config.toml
n_layer = 9
d_model = 128
n_head = 4
n_kv_head = 4
head_dim = 32
d_mlp = 448
vocab_size = 1024
activation = "reglu"
norm = "layernorm"
norm_place = "post"
norm_eps = 1e-05
positions = "learned"
qk_norm = false
attn_scale = 0.177
bias = "all"
tie_embeddings = true
parallel_block = false
init = "normal"
init_std_qkv = 0.0442
init_std_o = 0.0104
init_std_up = 0.0442
init_std_down = 0.0104
optimizer = "muon"
lr = 0.00238
lr_mult_down = 2.0
beta1 = 0.95
lr_head = 0.0117
warmup_steps = 200
schedule = "wsd"
decay_fraction = 0.735
decay_shape = "linear"
final_lr_fraction = 0.0
batch_tokens = 16384
seq_len = 256
doc_mask = false
z_loss = 1e-05
train_tokens = 109600000
steps = 6690
dataset = "wikipedia_en"
Each number is 500 + 40 x the weight over the matrix's rms, rounded and kept within 0 to 999. Layers, rows and columns count from 0. Numbers have three digits each.

# up: layer 5 MLP up, 448x128, rms 0.0667, rows 277-311, columns 0-127
# down: layer 5 MLP down (transposed), 448x128, rms 0.0611, rows 277-311, columns 0-127
# gate: layer 5 MLP gate, 448x128, rms 0.066, rows 278-312, columns 0-127
up277:481510491498500495518484458481473483501489527517506542511524454479499498508484532517483503472500460484510492516498539506509576487533493499494517489508493512482468496534480496510469495508488504510447493497489518473480499516502503496486518479512516486461498510530480487502489478483508525538505499499535507493510456506490506501500545535487509492503518513493524482479512528544507550494549
down277:532495490492506500476484505474503476545504515542478496459498482490494500516491515490484495462512496518520506487527502520490444494513498511570523496500454511554495502500512498515512478497489500459504514476502508516510480499476501498498522470503494476513493502501522493466487466506514507528518505477497458496485527510520534515505499508490483503489511472499509485500498509519499513510500
gate278:498561511473509475545580621488593502495544452551519464549512491512571516538437421505476458485548478501522598536495481551506528478452458459526496523494505539544545478461433496417522489487533423450488537524510469476520531434482471495448540478467575512499500434461502503549567502497514449490464488567490458589541384486496465530479467386551488568508498470465512555529496493478477502436507
up278:448578478506571478471517379470504389497522534455494556457455478498436492454530499498468538518514500436478432472515594533543443499518516548547521506467475524510523442499516493550527497543488483516494480412527541490523458543513481485500474519486540474528556469469410535424454477467507517480592504501430570470502536524515518541557551452534485528531497552479465445492466527542443537575471
down278:494482536511498460506489494435547514543427556540463517481508533464490565489550519579471515483462514458474522479493442450524559588460503532437500497500585430471542491517463513462569565502535479569498472561508562456496467484466480460501533491510400499470467590550378522437522528454509469474483516418476474485535521514563481514464523536519552480543457577495480574565522409540454456478431
gate279:470468498531440485513528532526421525527502448595520485430490467450459566593484569497447516488470513458470449432443523472426507474516515592527454526484529463447565509497511520494502425536439487491491491564503550478520520554506518518537528512464582574604516486475555560431528515541464411504496455553460505477511560439413506522508507527452516569518466433434554496595501587469540447472551
up279:571470521522468521505481506493408431455513491586527530583485534403526483435562542509511569468512526512498500505442409489473480524411473500505538435487535491467485494607521517542464550416472509495432466512528564392548492496487456518530496529473520533457501473484531534487485511500457470551511491543568546459527527444478460474505524520508526521458580537456463491479454450512543492475528
down279:475531483539512502457527444551516481470451488504436468512555520535472558433556446542479537499515472459481540469553515536534538506467483533444517405511614530536500477469488472439457528580502491577441464510552581448403484468619520516522500552479542445463468488501539467488513456493526408527452557498449498486429474586503555442453527495494464484576493500459513503519558505540540462487529
gate280:511517538497487483473522513472548452503510512557457517498506515538443475518491494529523492471474520524520513503492465463587452505441545524496487516517547499450492515469502521508509531496512480510517531517480462547537528499553505513498447505491489444529486500495468501528509521489478484499481513467513486513517527475508507477550473493468518484457551517501476452501485483466524469495488
up280:515499518563555486482530578480465511476513468500530542471467482483489491485451448491506483469482506482542457474518475542468537490528509516453510518496484557521506494490492502424515536515464502481466489550517545530497478505507516512502559468471532538536504498498502472565506506529525495497527455539519556439498535528495441453507492484505495483510504521488468496530496482467514526495493
down280:498514514522467488501470477511462516514530482469506509489562535458483494486509509480506500515521458528527460503508518494539483481516467538485462487528500520528533481532490513457492488509507573425503502544467460494463463540505476458494485527487472511492495516513538481501527535519471531515458492510554533468524481486527536451516441534561487505491462516534567484467497475492539489495458
gate281:506542520494471452515449496467437524512545523503536468538473532542465465429523494453494603503508530460441564490572513570495425507549455496510447510454489483455500500451510459487485532547508544550558471450497541539518524508439533504453523562466512486487546475504525497516481474511506493489477493438501510530500551493505533548462478417510507500464498512459475487524523514515452481553537
up281:458502506504480524487497495485553488502488456517491449480583499522531521514509480521460442543484508479534484495445508413492522435489587531511533533506485467490509563504445552528561541423489435481470527531509475458491500510508446580558464509577500510523494542465456495500527512465532511500504544468528488549508476440512459484504543543531483507476494498514550537516489499471461518485532
down281:474464482467595610530466591495478500503546521473499532510496497451476450489547522486518524516511521486481513453464530443493526471529468422491481498487493464522510490494525549469507444491466476498472554468473496499499537538433523538468509468529462531452457523513503520528572495497538491479436553361479471494525457507581519546494543538518452553469494521546471511513518524504513505445515
gate282:543524500480490469506435528516505533522533504550507510489467504493467514471546490474563471489466439513505526503544522457509482503557431479398545466522482556505558533432564475467441526505502516530536456525481564485523464506511479458583508505470583529559496469486525557507526481538530483510483538514473533500534516494480486519464528451501533481409483534497540529557494400522496508572508
up282:421504475505505503526476519520508487497458448420484512458511510555522488512449532560453533539465510461556484503470481533461519451448495544491460511549557466502483474533470486582561531486470488489443448473560466470480514499544527478514537473482483481465548479500481476471435520499492499462521546489507528525503471530561522517505510463514482542492541497532489482445474562472514482494525
down282:485512474477470554480464523522552531527477494494525476487465473500505544430536546520483483479532525513562499510577466504511508450525509439485493512514504526400554494508487492538442503440544492476497518440497535514506537465447578524486492458508557572508517486513515459550578464470517541442487483479455517487545539516445490506481433476458487500477498560513525519515476492528502476470495
gate283:466507591495476503511527496479459542499395462520482472532461473494507497477547508504502567508477476532508508420455468553419498579586496545531545451551558469529496484544608498470555467455465516469509498479477453474546534537536517472474499444525448445590452532533554450450476549481558546494492487470501451494506485427517434504475497521466457531462588417502475528483481503469553511538518
up283:497535518498427520499455557499496508465460533526473505542510466450507505475436494531546586426454554493480506593410541500464512543525531484561535467465536526456474508465519488465525445555529502517540510486455517504532487570503508435535534367552494498536562546537569428475492530483522515510502471491492463571484480483529488480453514529496450539500424489399448507486489556560519463483479
down283:543433487522521527557467515487544528512477502541531452530518517488451512520584436518561434478512527449436444489567471471456501545503524505462424477497518572537453536449462523504487516571601510523433536485552527486491563359499484525516477474547491501425492474486499518573461479516509508470459491506467436527453471577453485497494478529413503565486549538560478525499531513469534487492455
gate284:615495510553508440510575508541544425486557463478577506575469450489529468561437453517432513454480472503464489470537529518566500502526458483478450513442456532439536450470535493474464536401471522515508534513532539504495451559530492447431569508443528516424542521537493541545445457501460467518418431512527499520472502470550443564510563476534444547554478514488530546484445542484468402506540
up284:550522466461475488477467493522467539488478508509433380523438524430514418561526516491480494421503512505505501546492582547492443542494495502434506552383461551582486523514469479499440519538537598426434568437474480467537518468538538520463486506451470536502425546541498517486519601490540446537495482530393538556516512510500452467438554510390489493479537508540528469493527477501454540560505
down284:519499446482423475531497404478514525528486501446523534506545504523539583553436478485500536500482515487520475502502498549504463541447614442488515557466463446479491500514437518529526589508527501504498498443497525433455442553390476492564527488554508494483529444485489530568486511560572513470535514472499487487474514521412497569584502495524529493472461430525501546480494467487547511483436
gate285:507537576467561482425445497496487418451466537519489500630524512525523590566556558499547526494496456519460527485462529509459584534528518504466562531470482445522562446451506417541519439537487517465508480560470460486494528523480498561587476431475545578506485506448471493432504499535575437436504508460454542401383477514530482541455465527471460435508439540463567513539567482473432508431586
up285:568481561418500493500580486477460438410542580451500568489492537628535531564530544431547427583492456445509503568408531466441534436413490556458526478457497519388469521449532464540485466492490530479527462475450437433502479549423483553475553483459532572480439459445493521454503527550560440461582484530472568418475485490478506535472456501463470473463527535460490457542549579549507554470549
down285:444487563390477500428485550438475613554523462488498527516600548377412482435453571444552516484570509610544596540471509530481494511439437507560525495501541516542491497494488497491557500517445479575485513527483482503513451469417489540508451526477586546483429557555450422554478507486441558343424484530481544490493475480508585506543597488459420569462522551422467509567465539482429556410479
gate286:514459516448504497419491636514533482453505535524467540461561534453523520510545472452530474495468539452513429513440454480434566471474543559500477466459472521511502446423484531564501507528514476414440531453546485436496503522565571430509526467515500442477527568540505560470465492573552479421497561546602476471491488481498509491434588491454516484472483457513447501481547576528421507577503
up286:610513531494555497589525480415512554494601495464522470521459467527584518461453498523509493482534523453419494534504472426539501478545526575482428470537504451557483511514545473493513504484495431473468606526549464541507419551485531474470582508520466471491470567444497570518517472402477482477455510469575487481480485485432540482521478477500406623512474365491470508529565487562483549462547
down286:509519547523513523476505534475525542478464578429477474472490451555450485542515538484450463564592489497402561549525542582506496459465471489518514485477520485556466506510444434441569488504431566567509473473433509495567470499499521548564490357475453467544503468540452555478426491539489517482471447548548478492572573544505480536494587535473495461538495475432491538553462460379533535489454
gate287:493560619432554543499476575484504397534523510587502522471525571448634473493492553584449489495484459511425567561537415498390525472489532478506571525484518575432477405389468530506449516529543505513521481517465481489563455441474516514511458473482490477488503510509499477438484460485493520490471474452554490500387604556486495509514513481463426549451488582545529472471511489522448579562567
up287:500516574481560532517490541481525430502488508467510471446546543460638500628514535505437455522578483552480523520511534517359555466428454491565516478525526505509489525523448484477409535430519474546526435405494534507505375489480422533488495493585448515529472541475452467472531472563526543504436519495537465473411522533480513527485536531517431553546462460512532463484558412492417496474515
down287:494437482543515455535539438414503490512478593563472539514417520507419486547565462496581528508498534572520490449508612482470543522517538519512526506442492484450442496455529554481420508543515498473561491498447566502560552400492469438505501598452536476499532465521543492401478541456514470500495461531498473480634530444473474394502430473545474449517477515512529467565466527534504474579503
gate288:474461537519467520490555420555538518531527494534493496483533484487531514496484491493492506543501499481512497489488512473488527503485437511450482537478462485494538484506503463497552499485509455474537486491555477442475490479488523521536505499488461457488472573491555494533473500535496506512487520504481522521518462423499469461506510562479504491471525513494521534525543505515454492468507
up288:490505551466470467487543525485480470527471485525499518505510488506468468484475498529523549477485522470464479480521494496511520486498494540508526499570457488470511500492507526535520491572561502477480483567545495526483481468522425461519517471489539518462474495497481538527497492479517536426492566455498531481529498461550544476477450513467499533456553511471485509464472535462565528461539
down288:497440456525498501535541459498528446489487496501442549466477558492481464534486507488482518495505492505474509491503452529491515550500568497502456484477504477523464502474542498527534521475487498520503497510499520551522432515507598492535507515526464518497471456515530439478470514493493498519506507471503536514542448491525488501527542485518508503522499512475526461508501472463498479490502
gate289:480452508489547614506472581498527499559508520508546561533499447467539442427430555489454482523464471497476514503554534561511500469501516556493574520516521491518551477487442432545564501472501474527523466471544448538404462548492467574467498480505595485476601531448491491496540469456533476579471514421464483506514424438472536535472513509440599532450535445583512470497497466514528561483514
up289:488511460550482438511527477488535506544502495467527409507446503489483488567549493501552520465548503508536487510395522431492507545485464494517476453505489499502480503596508513461474507503547526454475531498500538475593470431519521478515581462458482499519394450475449513491510508527469566493487499545518520484485564524527493471475400495542455479528548516414497503497477523536469466512494
down289:520532479570475538432425522529529426497501554538489529532469506515510441502487536475525427519484518488488550512462480412409529484469610463494485510578512490480490406508484490550530440438558506489548484460531456571438510514552466515541556477476510492475525521475425506488425508657489455515498545614490520472509443500497475561465538544538437472469530503522499531476465445478482549538538
gate290:550521472451542489537476450504515481528529508525448585502478490448506465467496513479520525534506489451492499492507526512550458522460513527481441532488469457531535484416421500511530547474492414522495519528595471484526484505521551516486493465442498506520492477512506518563516521450525487449476493505520498477536546465538507480536486482489487540560566550448499477452569471452499477482528
up290:491482460481495519489534504499530491517517490500501478455514495501507550461473493522555486521446472454530426528504414539510508511531478460517487540493487482463472502480527471502515504448505456515498507527511567531473535468474507512523570494494464512488511465487461471557486495523548483494526481546434606571547558524497486517465533542503463576505531438486520607486462407496484540387516
down290:440503448488570505491507522424465494474538516478480561474464504468449503554558548491545538548496536503450529555469557480552490536480487507493502488501479467487500411542504554519491534471443506452450536482468575434473529492589501488527505585541523478510425522522483447511483514476498505474474442461517468465529416533499480498519553483539463502544478502483510549494543465483472550514485
gate291:494493517509437468547536483493461476522497509545466489502510503551480508485503477499533489505466467506527495521532480490526484482478486480427481544553509550487506534485502464505440490471521520496517502510495473439447490466499488510522541514469525520469485513514474488498499551485509469499513489468485497493540460501520569522474499479494535492517477491533508524510489504497485479518519
up291:479494515486498500547522505493510450516478473535463509521522532499483491513522442497502477492456465554490484495542487466483516532484506515466483543498530553513506489513537528533440463466502482468521488527495469511478519489516499475526500508463519517460473536506500463514506520506520492489524454532547514517484440516537558528485479476506460462525470517526501479513484491473494485566501
down291:475467494494478456470523504466536527497485499564498511546488490469494480492528553531506496497497476489507483496470501499514512457505517499471493482526493522532480497455499479528500492500524472469549502523505504499507493512486527484506495494477511560484496538517529489486509464487518527539536502513496527470490501499463485506501498495490478478514445553449532557524464485488524529458503
gate292:501456488478546458518545483479519473465493504525562524476502489465528522511489549492491571519514445520479509475506495563486491433499480469484493490428531522457521525476543485503502503509498472474525569546503524507463496467508460478471483527520502509502467509478493514493516469514563497507506489497475469475523467464474496481516505460514516515471523501529522507538485528456519472520532
up292:483496501493474488510515521490529479526480501506490526523531525476506470520476519471506504497516471493494516505526509539513524515471484498508546535456479542473482514546535496524497476506526480516481518562501495430465494460513463488436489513504509501487479497462534506520508494465543501472497478478533490488544479488525475529560536473453505529487475471485496561505482518486511511510525
down292:486517498529503524549535510537465504498484472483478510548512508462489527526463531526509481497429510505514534473577512517509488545546503541496457453529527486469478484491491502529517504570481481492466532487483481477502496483523506506467481516470477479472532552524473456540459514473491447502456537513491521500488483539492457471459481488488485525514489512493481532458507538520515482503467
gate293:471497472477514485516526504508532471444516496537507480516496493524520534560555478509496524431471508455518513470469512464526530406475483554534480429486488478516474523507474550499521472517494467489455542542500541450548490541486494537490548509534527537454454509508444489528501501484505503495441516453503489503494492478453485514515513537470527558461479475499470467462486498462485519547499
up293:503516486513482497524484529468504484411474530482474523492443469569492510508543448491495538509533505503521539527509491513506456533458416521519455512520502442533505480478515542475517515464476539516488481575547513495516500483521520514517499547494493461491503447531519486523469471556510505475431475479489545481505494453482518521551520491496533523461470497531508483469548527482436550498507
down293:451497504523485511476462512508524553480535484496521461483541489495467517510541524525503537549523506524501445505488474551545532505478510567512511502465441491506494489500520539503508498488467466505535503549463484519538505560494414461522507483502487521456506523513517519488523437452540553552463479515506482565506525446560467509424462551451491504523457462394497507454411484508520532458551
gate294:484471479473491562541492466527483496515462407479553601429487501506448494512476564463477538542565495558515521457497579506499492519482519470493523458541492498480444467492488507472540450480503502495518500440431492486447466479558432540479524534506472447445492515454553451571589513534469493477548495504527541527523528446465504498497484559536521533489524501564514467551466522560532451537475
up294:468511499562499496470533474511519490450481534512479489562482529571515462535520441520498449469520455502470461556581484472573484461477539522544503491438462504557492487594525547593494518515548418500469474524509572582513530470527547493432476468472480544520506495508496483489393532514487460532449526478480502473434439519439491476479517487507497456522511493416441475479542505524473518528519
down294:582526466526570488526617553512492461536524541547499531500527455546481538487471490484477513516519453479479494542535510456510566510564539549524489491541472444516530510478478543512457502494492475482460479463450532480539481414519554455561510536486515482527466421485441512453486508458492541428534484428533545558461503501498502533533523524434486544488462491527437452563468498476475447429484
gate295:497444461491461480514434509439433543459506552493459536430484450568513544517459519496447499499487547545453443530542447558474499499561424502492530435584490540560489483598525474447558510555502495547404494478558472538579444527483505477515554550539548532492478554501480504504514504521499523498477518512471449495493499454474471471498475483494440524504423488454581476513493514543433481486570
up295:537528563540432518471438502547527443471506474517510469450475549483505514463563452516508522540489495436522434549498507438504482501587467454562465534544455466506427421484530422514538479506504568545448524571453538443473529536457468504503501509509440468432544517574498472422568428502517519542429553513551526466452594531498550443447557499502487490491512484525463536470530494606419544528557
down295:464496508527446454491525489500447536452430516538511418595566526557506560502535480461500475442510509503462486487497543524520523537493465532517496496547488467480535494487567501525495572444486555586536483519502478453498454478496493504560506573477523384491486556482510554478483491470506548515487451545548487493485500480482498355446483491447502565510510612460490450438486491513557530479509
gate296:445467444492493508495393501514479500535452445493581570534474470501478510420534487482484430555476520514517517457439483430534540518432485482472482510493485541515519452558550466534476494536429506500517534581487526490570507520453395506530539423541540485512505504502496557520533458499516488523448534596513482399511489532566466573440572455577530486553533480464568513524429512412549529521455
up296:465412468427612476457529494419418583523498610446504509540511564518535563546516457465517516462518535496511451443562427483514474527560491527556554499500485465499493494510470453485473494471574539473508540438423419486499486558499509512508453437520559470473554503516483527545526508431449527461514484525514544525457551481516611526493491469588509506467479498483505471517547546516498546539453
down296:509464500449486402498519481461561514539517508486525502479443506512458523496482487537449455535448477527504556531532521504504529363483577494476482500457557485468499425486519504477593467466507505509514510468536455542486476488495489596481527549450510534472547456529469448504444533433368528469519444507576492516447511533551485483606588517541457514479480521541484535472535498573521549437561
gate297:469530528473495554547462548502492536479459485587413544562509440532493569526505529543510487504513484467505575580525575523510487513441487519515512409476523495436480484505440534499462460521463532523545502502472543387517479532521471475446467485516607517473423418569532453454531502474488479499489531482481509526524454378525414424489538530478537495497486465505550476459510570460492521496464
up297:443518456612550549467530461515527480544407478428518500501538550526407491476446427544528457532495507559501513413481499481517560479529518474454459452559553559464499509489584496450545495489440505526534528520480483486436542477485489520515525458386535563588488494545523496524512541495531462590486475556449519602461458414509513477497452538527540538512500568469461538497448491563439485521468
down297:556438582471507391500456489422507524439533481515451531504506611493550524559506473457489563515489532513461490462476522464562454495533463570513456463559428479546542535463513474513541518540531472520507448517409557424477521497475441514439504504519449506461479425580504544460458505481503524502599493478559508505537469569534542525485499466513482447475495550503567442548546474477513480483423
gate298:465534477547527469484499501490509528477540508478500502509498462508536494543505452539495500464583516492515477566436588487503560511514508440479493423484489478526527487498518561510443502523501483544485474590472484417512493520526482489497466454440497524394566484540535498464465424516519495551548472503528504481509471472584480514480527495538466483595546429446482514460497509486471463436521
up298:483497472567504512537408465549470480439485519531506528502467446456416514502468529445495522558445502583470553462491511460517518527575532456465521490511465551532521388548530461584491461464469528445524489448534471475469503454572539478553538494534479599526460506552506515529537523453434480457490439518561514480461486474532511499484444556550472529494521516487504522514499508443515451537457
down298:450498506459435538443505534554483464501553436529521463498477488552477439432598469452551572529471462519494528494503578559551533458517491454528480458482498496480485443483448505482527443515509460540477547493513479534521472520523506510461472566502457523465478468504489473514540508476475505558480532518513549552518482501505560463505476470511538536507514552505501431546525488466423510505578
gate299:527492568424495508487529545486501531490500527459536519474546543527540474513500489468505472506431551442473502511513552514432457482500490498546572437572539474495524484421463441592479507590514529581502580483474499521534475511529480483499448461512487522500496417481458455521569513463517505544506472457525470535490571498512468439521535456447552433415452499465490465528481576467390522437433
up299:515515584462532430517469533514495419490485444491569547543556519470496502574492572500537490505525511529483548496578485494552437444552501552412533471438510497568454475475475460533432535524466541576480535477424571506442495447549483543526590526527430574491537472480485434505484454479480584487480460440537493550470539470453486388530485510557531483483504444425541476564456463521415542580508
down299:458571491478547478442549534527490489508517520470517499610473457451499440514513521475504479495463521578530483468467454474463513523472413499472523425591499528495453463458526473496527493598511423592524454496567546485491513509482574505494521548560469518503528510472540502487566482483471454505449484446503449482509501536563516560422507593453486381536486482471518474457521519482490545517523
gate300:399491484454551511468503488449516512440491504457484519531487498478495487491393510465507476506502473539431501478582461549450454538488555506491443465523552454499505408558510497489473504563506506544496490460497503552479505578453486484502522446445497527580520516460497482442467550492560573512528559504477517550524514473531506481501534471525436389496500550620514499461544460524486451502479
up300:505483545539465484449492506458486472446512510543455513481510545427485502493465427483526499460545510580516520555447507563540583439486493471472520460564470456511480488488571484451519482450472511497446469536491477500516482512597520512520537514539581437517518514577481510484547516544447535438558588521505489500581508477508490463546527519456448561478490485477536570458471547516444457485478
down300:470543530460546524497514468521577448554559504445500470449491497452447501533494526523472446456525498525510517457456549497422555458468476541504504506506474494533511519548479564526539479561556481434422466527498483522558575474450506436438490514483412518492476566455520489501543528486533563542562542460474513478520528521517500444512441504522514519505488475483445419492545503501471484539485
gate301:521549521566514458508502544534432510547497449506535505531514547497494526527567501463563476580493540484480519597452572541444464473512539513441472590399439445495482500477470455530529553499423469509541456485538448542545463434516466559479485502521462507548531520509525488468562465543480473438438479495479555508549493499493544431480433479463614496508551529485447529460577534413499501417489
up301:521480567423539515473501521482567473434523490525479475438511480561555528490461506467469490546555515487586496496556437533480601496515533544577492572520503491501524440461574558429427492445478493470456509480502509515487478559575525457543489492447526569485485448516442516492447528480487537560510458460513555505462483538461496533506546511484493482482496492483428520519468400395460576576469
down301:535502524494484495489451525465413521536524486468501514492558568489577524533564498500535497495516452468450446545498523548502506473450454531464508524526463532484381514481531514443494513445474463466508603413496524474550497491476489603516572521484454509481498482489509429502496501491530500555422514564485471472506545498507448446523381509461541560434606443552516548552536507528556454480476
gate302:486407513468582512516465447472493461511570479536473549447522535486560483520563376492567502566532532517493502525483460497502515532492493467563541545448441501440480469529555466410539583510596496504482532479491503469547475509470477525531552484490472479500482516502483468518447555459504519580533495427412464481437495542476524422520458393492426608508478534437587406495462489508618527512530
up302:508517487476474501462481502446563464501491538443466473465562469509493503567494541482498379433504513449471451534510558463614478526395439559479459415562513504506423570534443498494543470572516500460498540529528485552539473647539576571501481458538453522517457573526382515538424498529474523476500460345509501528476455434551466544536561526516503531470509513591500518569543416484430514448518
down302:389504542502455511559417496429528475535566434577525428486499554512503435508584468583533496505488532647534530495516466507483488508507510387551524458413459520509571481400503520510512495555499493519484452482593486515625530446469456480559439505518529503568560495493487559448562439520518432458475531525485542499506446506441544531468493485456467504402446515498473571464541557497487494432512
gate303:512489563582531462447539472565518443556604475514432474565469501490478519565492533546491532522529459448517501497428518493410429469487538573573493476553435463503469526506487425422473468512515507438581452505501433558555458552531565472506609489457422409527469493555498566504509460485574509469441521416426593469468525514501524493495451471518526406471494504531533470492542533411517514500504
up303:552500543449545470484494519546568511510456541513473623520493445518565477546531569520389413517531512584522467382503447544530536513546561502523461569502502489482472469501435602499485507529513500433525507478491472516487518566534505520416526521503504456419438536518460490423439543528513448518445409452445530496423463487503460487491528463483477469465429576452494435512584500476533560497497
down303:597515491540444567478420490448519536514489444491394523431442503513502497506545453497578507548510495506467582516521457524565479495495547502514510512410458428476486451478530550445499584523388487525565505416536566438530574497501629493571534449465500545512512524540460569495595476502433511515455476497507466494502475408480573475522508518522465437493513486414546538562454533466509463525470
gate304:488529485445538496498523552493528517470565531560526568565444482516467474491501526517528548517545474485508554499483462447496573482536479471469491441439512491468526581503556479526489487513422583479456417510521500523523463485522506547473485477476478461521501484546496476448566500474532463432524553427481458513494528577483550487482470498493481510416463551405548495457493439573513498494529
up304:526484385508502503425506415505459583457521566538460434515422522511478528491471446515522564478510539487529495477499487466552547523561431488564469506511549464476545490554523523514401557465492554561565525457460562482473455483467503496466555496440496541552466509514501506479527456528572505467482488467472527472509486495554552491501545458538498485468461501434432518430506472535461409503519
down304:535516496538491530450463507490495506434493491558437519503486458528508555480489418489527485525546509471534506508497520536491499490503461498515462477545466535466456446455509490505450519489492516490544545531542524545503466503538500491530497544468506463513579488533481503552458537402441533468497461544549446477548462508533445420472480620531523567512526458524533527468453496499491514474436
gate305:502423450531517491549517571494444482507430488544495463495535485490528561518578590430471513495506484519524511430554517431487492517522470493511487570522520461519431518470518485560472444537558498535495482551429545524504513530479443505460468493462584511479526484494546540453550539577511548501441503502537412433519518517494538462464485478488461484491490373491531462447532465500492468519475
up305:452563526510534521532529553473501492489463502552504482507459502537521537470502543527537410564479503503495466456536502480495486524494487486439476515471538484428456548521486443554528485445479493420575591556462503508549509435569529443512546501491464555457492539483516503547510524485574419502440411488467476424532497466515467449524488543523591553562506397483526445497535459498577446502495
down305:538478442533562463500528417522543465460538515486494503501579480523465477512493496478507520521513503460466517441568537418533563470557588507449476489531530464523526491511475573478476512590445451530543462535471484541536459536440434497471530537449521511506485485409461500606453567461530504505486501429519460507526495446482509538500538546503530428576505511465496544473466452521465501512504
gate306:535415453512511517548543521507453458468475449520533457504498556476490523549458494531505500496487540550464505499481540512531526555523511497493524495507442558501490489492530462485453533498499493512509485422481494511474546539480541490510520492490523500520516518516507565511501504515481508522537515513488484460459497521498480523479545443465508442523462550453505480503482516508511519442458
up306:492522514500511475490471471432509546512539503522545538529461484560530474476502491461575506524497500430500508497511509542457480450479510529513496541508516479520511498512463542498531491482531492466516510557464499505513472496474468495446488519519524509469463531510489442508515509515470457473470507488546492537560533472498517478481454492507467538457529464539509502462519517499506512546518
down306:513538440469505528554530523518515501544519554518536547425484501491489501537454531469489521483473505475551514479514483530473544489474510483448492514509509498541464476516494508491495502533533495516500508528503488487499497444526413520502454514455431505534530487507500482515498485483480512495525459488505511508489472499568506485443516503478531489465492517492489481476520516530508477510432
gate307:467396387506529484466529472579513531509555537512512460493450528512503459512478514562505571440423447516456409521529512420442537475572487490488473536502473566428544512472570510420485505572496531469516612481517476498445485576478497521514519493615500557465496471519528474520469499462499450492496442520466481514424508549516452486474507450512487570511537593474462500542545520508522449504491
up307:566537608517471516470544515541482487496507503526480510571534526437509473456502532427534528489493481440497539411518428534614476472403459480540461496513504512472536587422528527454543467392442515512431483527508550517533522518451493471498507454528486580554488529496467501436459446511463486519507570485514565521508497562446507519451486495506524404504519428499494525497454481612490514506513
down307:483509507508529477487484531450494425497482410466497437549470483483482468486490464526463563516550419465434467463502505538406518464459441517480570447535517571539533484516520519542447499425564462552533501507473442471492449594503530492436504490573537506513520452555521521485496511397552508533487507511490496566456581519477523475499484555435504487416645460480507625472524566514553491575537
gate308:621471461519477502471480547533541474506477484460484442534474509490501491536505522533490478494592514532460579589427538513506540501486525454499495446552530485556472534466512486506509409477471475564496478454488441538514496478600503516601501558473472473445505507548452483493554549469532497514492486433494501637511478498505498515479485510484491389566477430512527498430504464550519446509441
up308:458461440510499452492511521498547491492447556530578436554450515480517489479565487466483508498538552504552487493405521518470514490543540421520501468534575473492466542563432464489402486478491490499557482456508539496458461482533505489567538529493467525515521428535523478488535580513460459540441428463497509628542424454445477529568492497483517449604497510492503472557457519484484433487545
down308:579506498462517538504571485500523481530498474490588556513489564486493436503480479562450520526537471522473520490560479482507445444490504468494450428457464543496469501510524558536533465436527589509554569486383476498552521540469560497469625539435462447359529501440465487512459474574552525511552463523540459521541513451400532486502457446451520497523443507498519496481522514491492483450529
gate309:501501521545367415504515513541501429468480452485554511446487493491509500528534494533502437488518493472471450511555522520430548491539504435511488513443474538549469482518494513462419481593490517476445499545489474471492520480555478496569548564513497484594537479503477467513519560488554498540467512439510521584525509534435404555546409451423468462495453534548552523534467414496492513557507
up309:473552483521490501486463530517471476524433530556546543499509521488492411450491434520451414446453597432451528460513419554546522506477516535441492541441495483491444559471569437516478598482443570496467534498497548497504569531491475465497488508524458536563456406508486510543422520435533464483424481513537501553532550525496446510589472452552502525527557505512545490474510559540525478578506
down309:581574504549507487505541531538513484507503457486557506477541446545438573472535538475470489469548445554464545471471510477432458481560515513482469482484451501597567457496510502538487469525525531464482507549477437499490337489486480415443403430503523466526527529503463475516484499606470555436516554457525509517508436529545509554488536461373478550520504496574513468474524492523531486554495
gate310:423506469461395555468479503495540420454552522583505348509498459503498544516458492446527516526564508561425539511470458454564465451508606432509506478577541500478569451518599535489438533524471566587457399467460461516508446476487528459507467510441499459523522603469444484498542453553473448450531555485462529558531558485407540556496493506590500580481410498507457511513582563544498447525510
up310:392568644556525537591506496555496538468512474494426537590471549590519445484477487475549472508482529472516491501507470527449538462442524470458558458465448471545453478470464498496492497515520562572502454449552446556451399518580456456474525495554540524489550458494542502535537475526455484477519566444517492391486458478598633501524492550542550455481583454450475472491487486457531513512510
down310:549407431478512556504481446519458462488468493456524513503476492475539544559479425448514604540528417517477532489496485502506532452481483535405530467494534431488569435491560491463518515426496545464544453435521540541459548499459501551508402493493496537531643609493526437578573515522509483493548510481556523570477558549491418470579552438392479463465477522499475451573557441444529491504566
gate311:455462500453535392519494569542493544508421507489520522538525491453445447489500498476452632535498447554537553433488478520531491529509504507474456554513425541538479549482458528397554482484512541524479457553493576513468501508500520509500516536474511515487499509555463439486554439529563523433443574419515502483498455522451485450476480510467498459525470440469554470506490531514570496490547
up311:442508554468549495561472478491434592427473450530522460527510542512489532410494475523513558517484504474499545542504507544516456518495422501485512552495451516549489497532486415468461555478549519465529422466436484525451556517473485496582485503513537544504479473525510564482475404442551529530544521467541490491430469517499503444534490468561478506484488517491480595492534456496524450545543
down311:524465493549520441517543569542543468480473463454454518410507512449587528519441509490539506517439573543449497542475542549523463489497466540477424476569505529513477510532444454551448472521519495562497521502520363529511505524445449421542455464492479451557483510563479476489461416453533429438497532503523517546509520538502478568546563517528530529433458512535513444522546487491520471468573
gate312:463511465488495502508459485492490503473496482516474548508508492532516530491495485528499529522489503488494506483522498508561467498480519516522500526515514491495504490502524488518479544488502467496500529501470500491521517482508505501489498545515512503504524515484512515486518502529527514514470507466493497481519510479485531511498505521501532511491511479489501473522471544513524522495483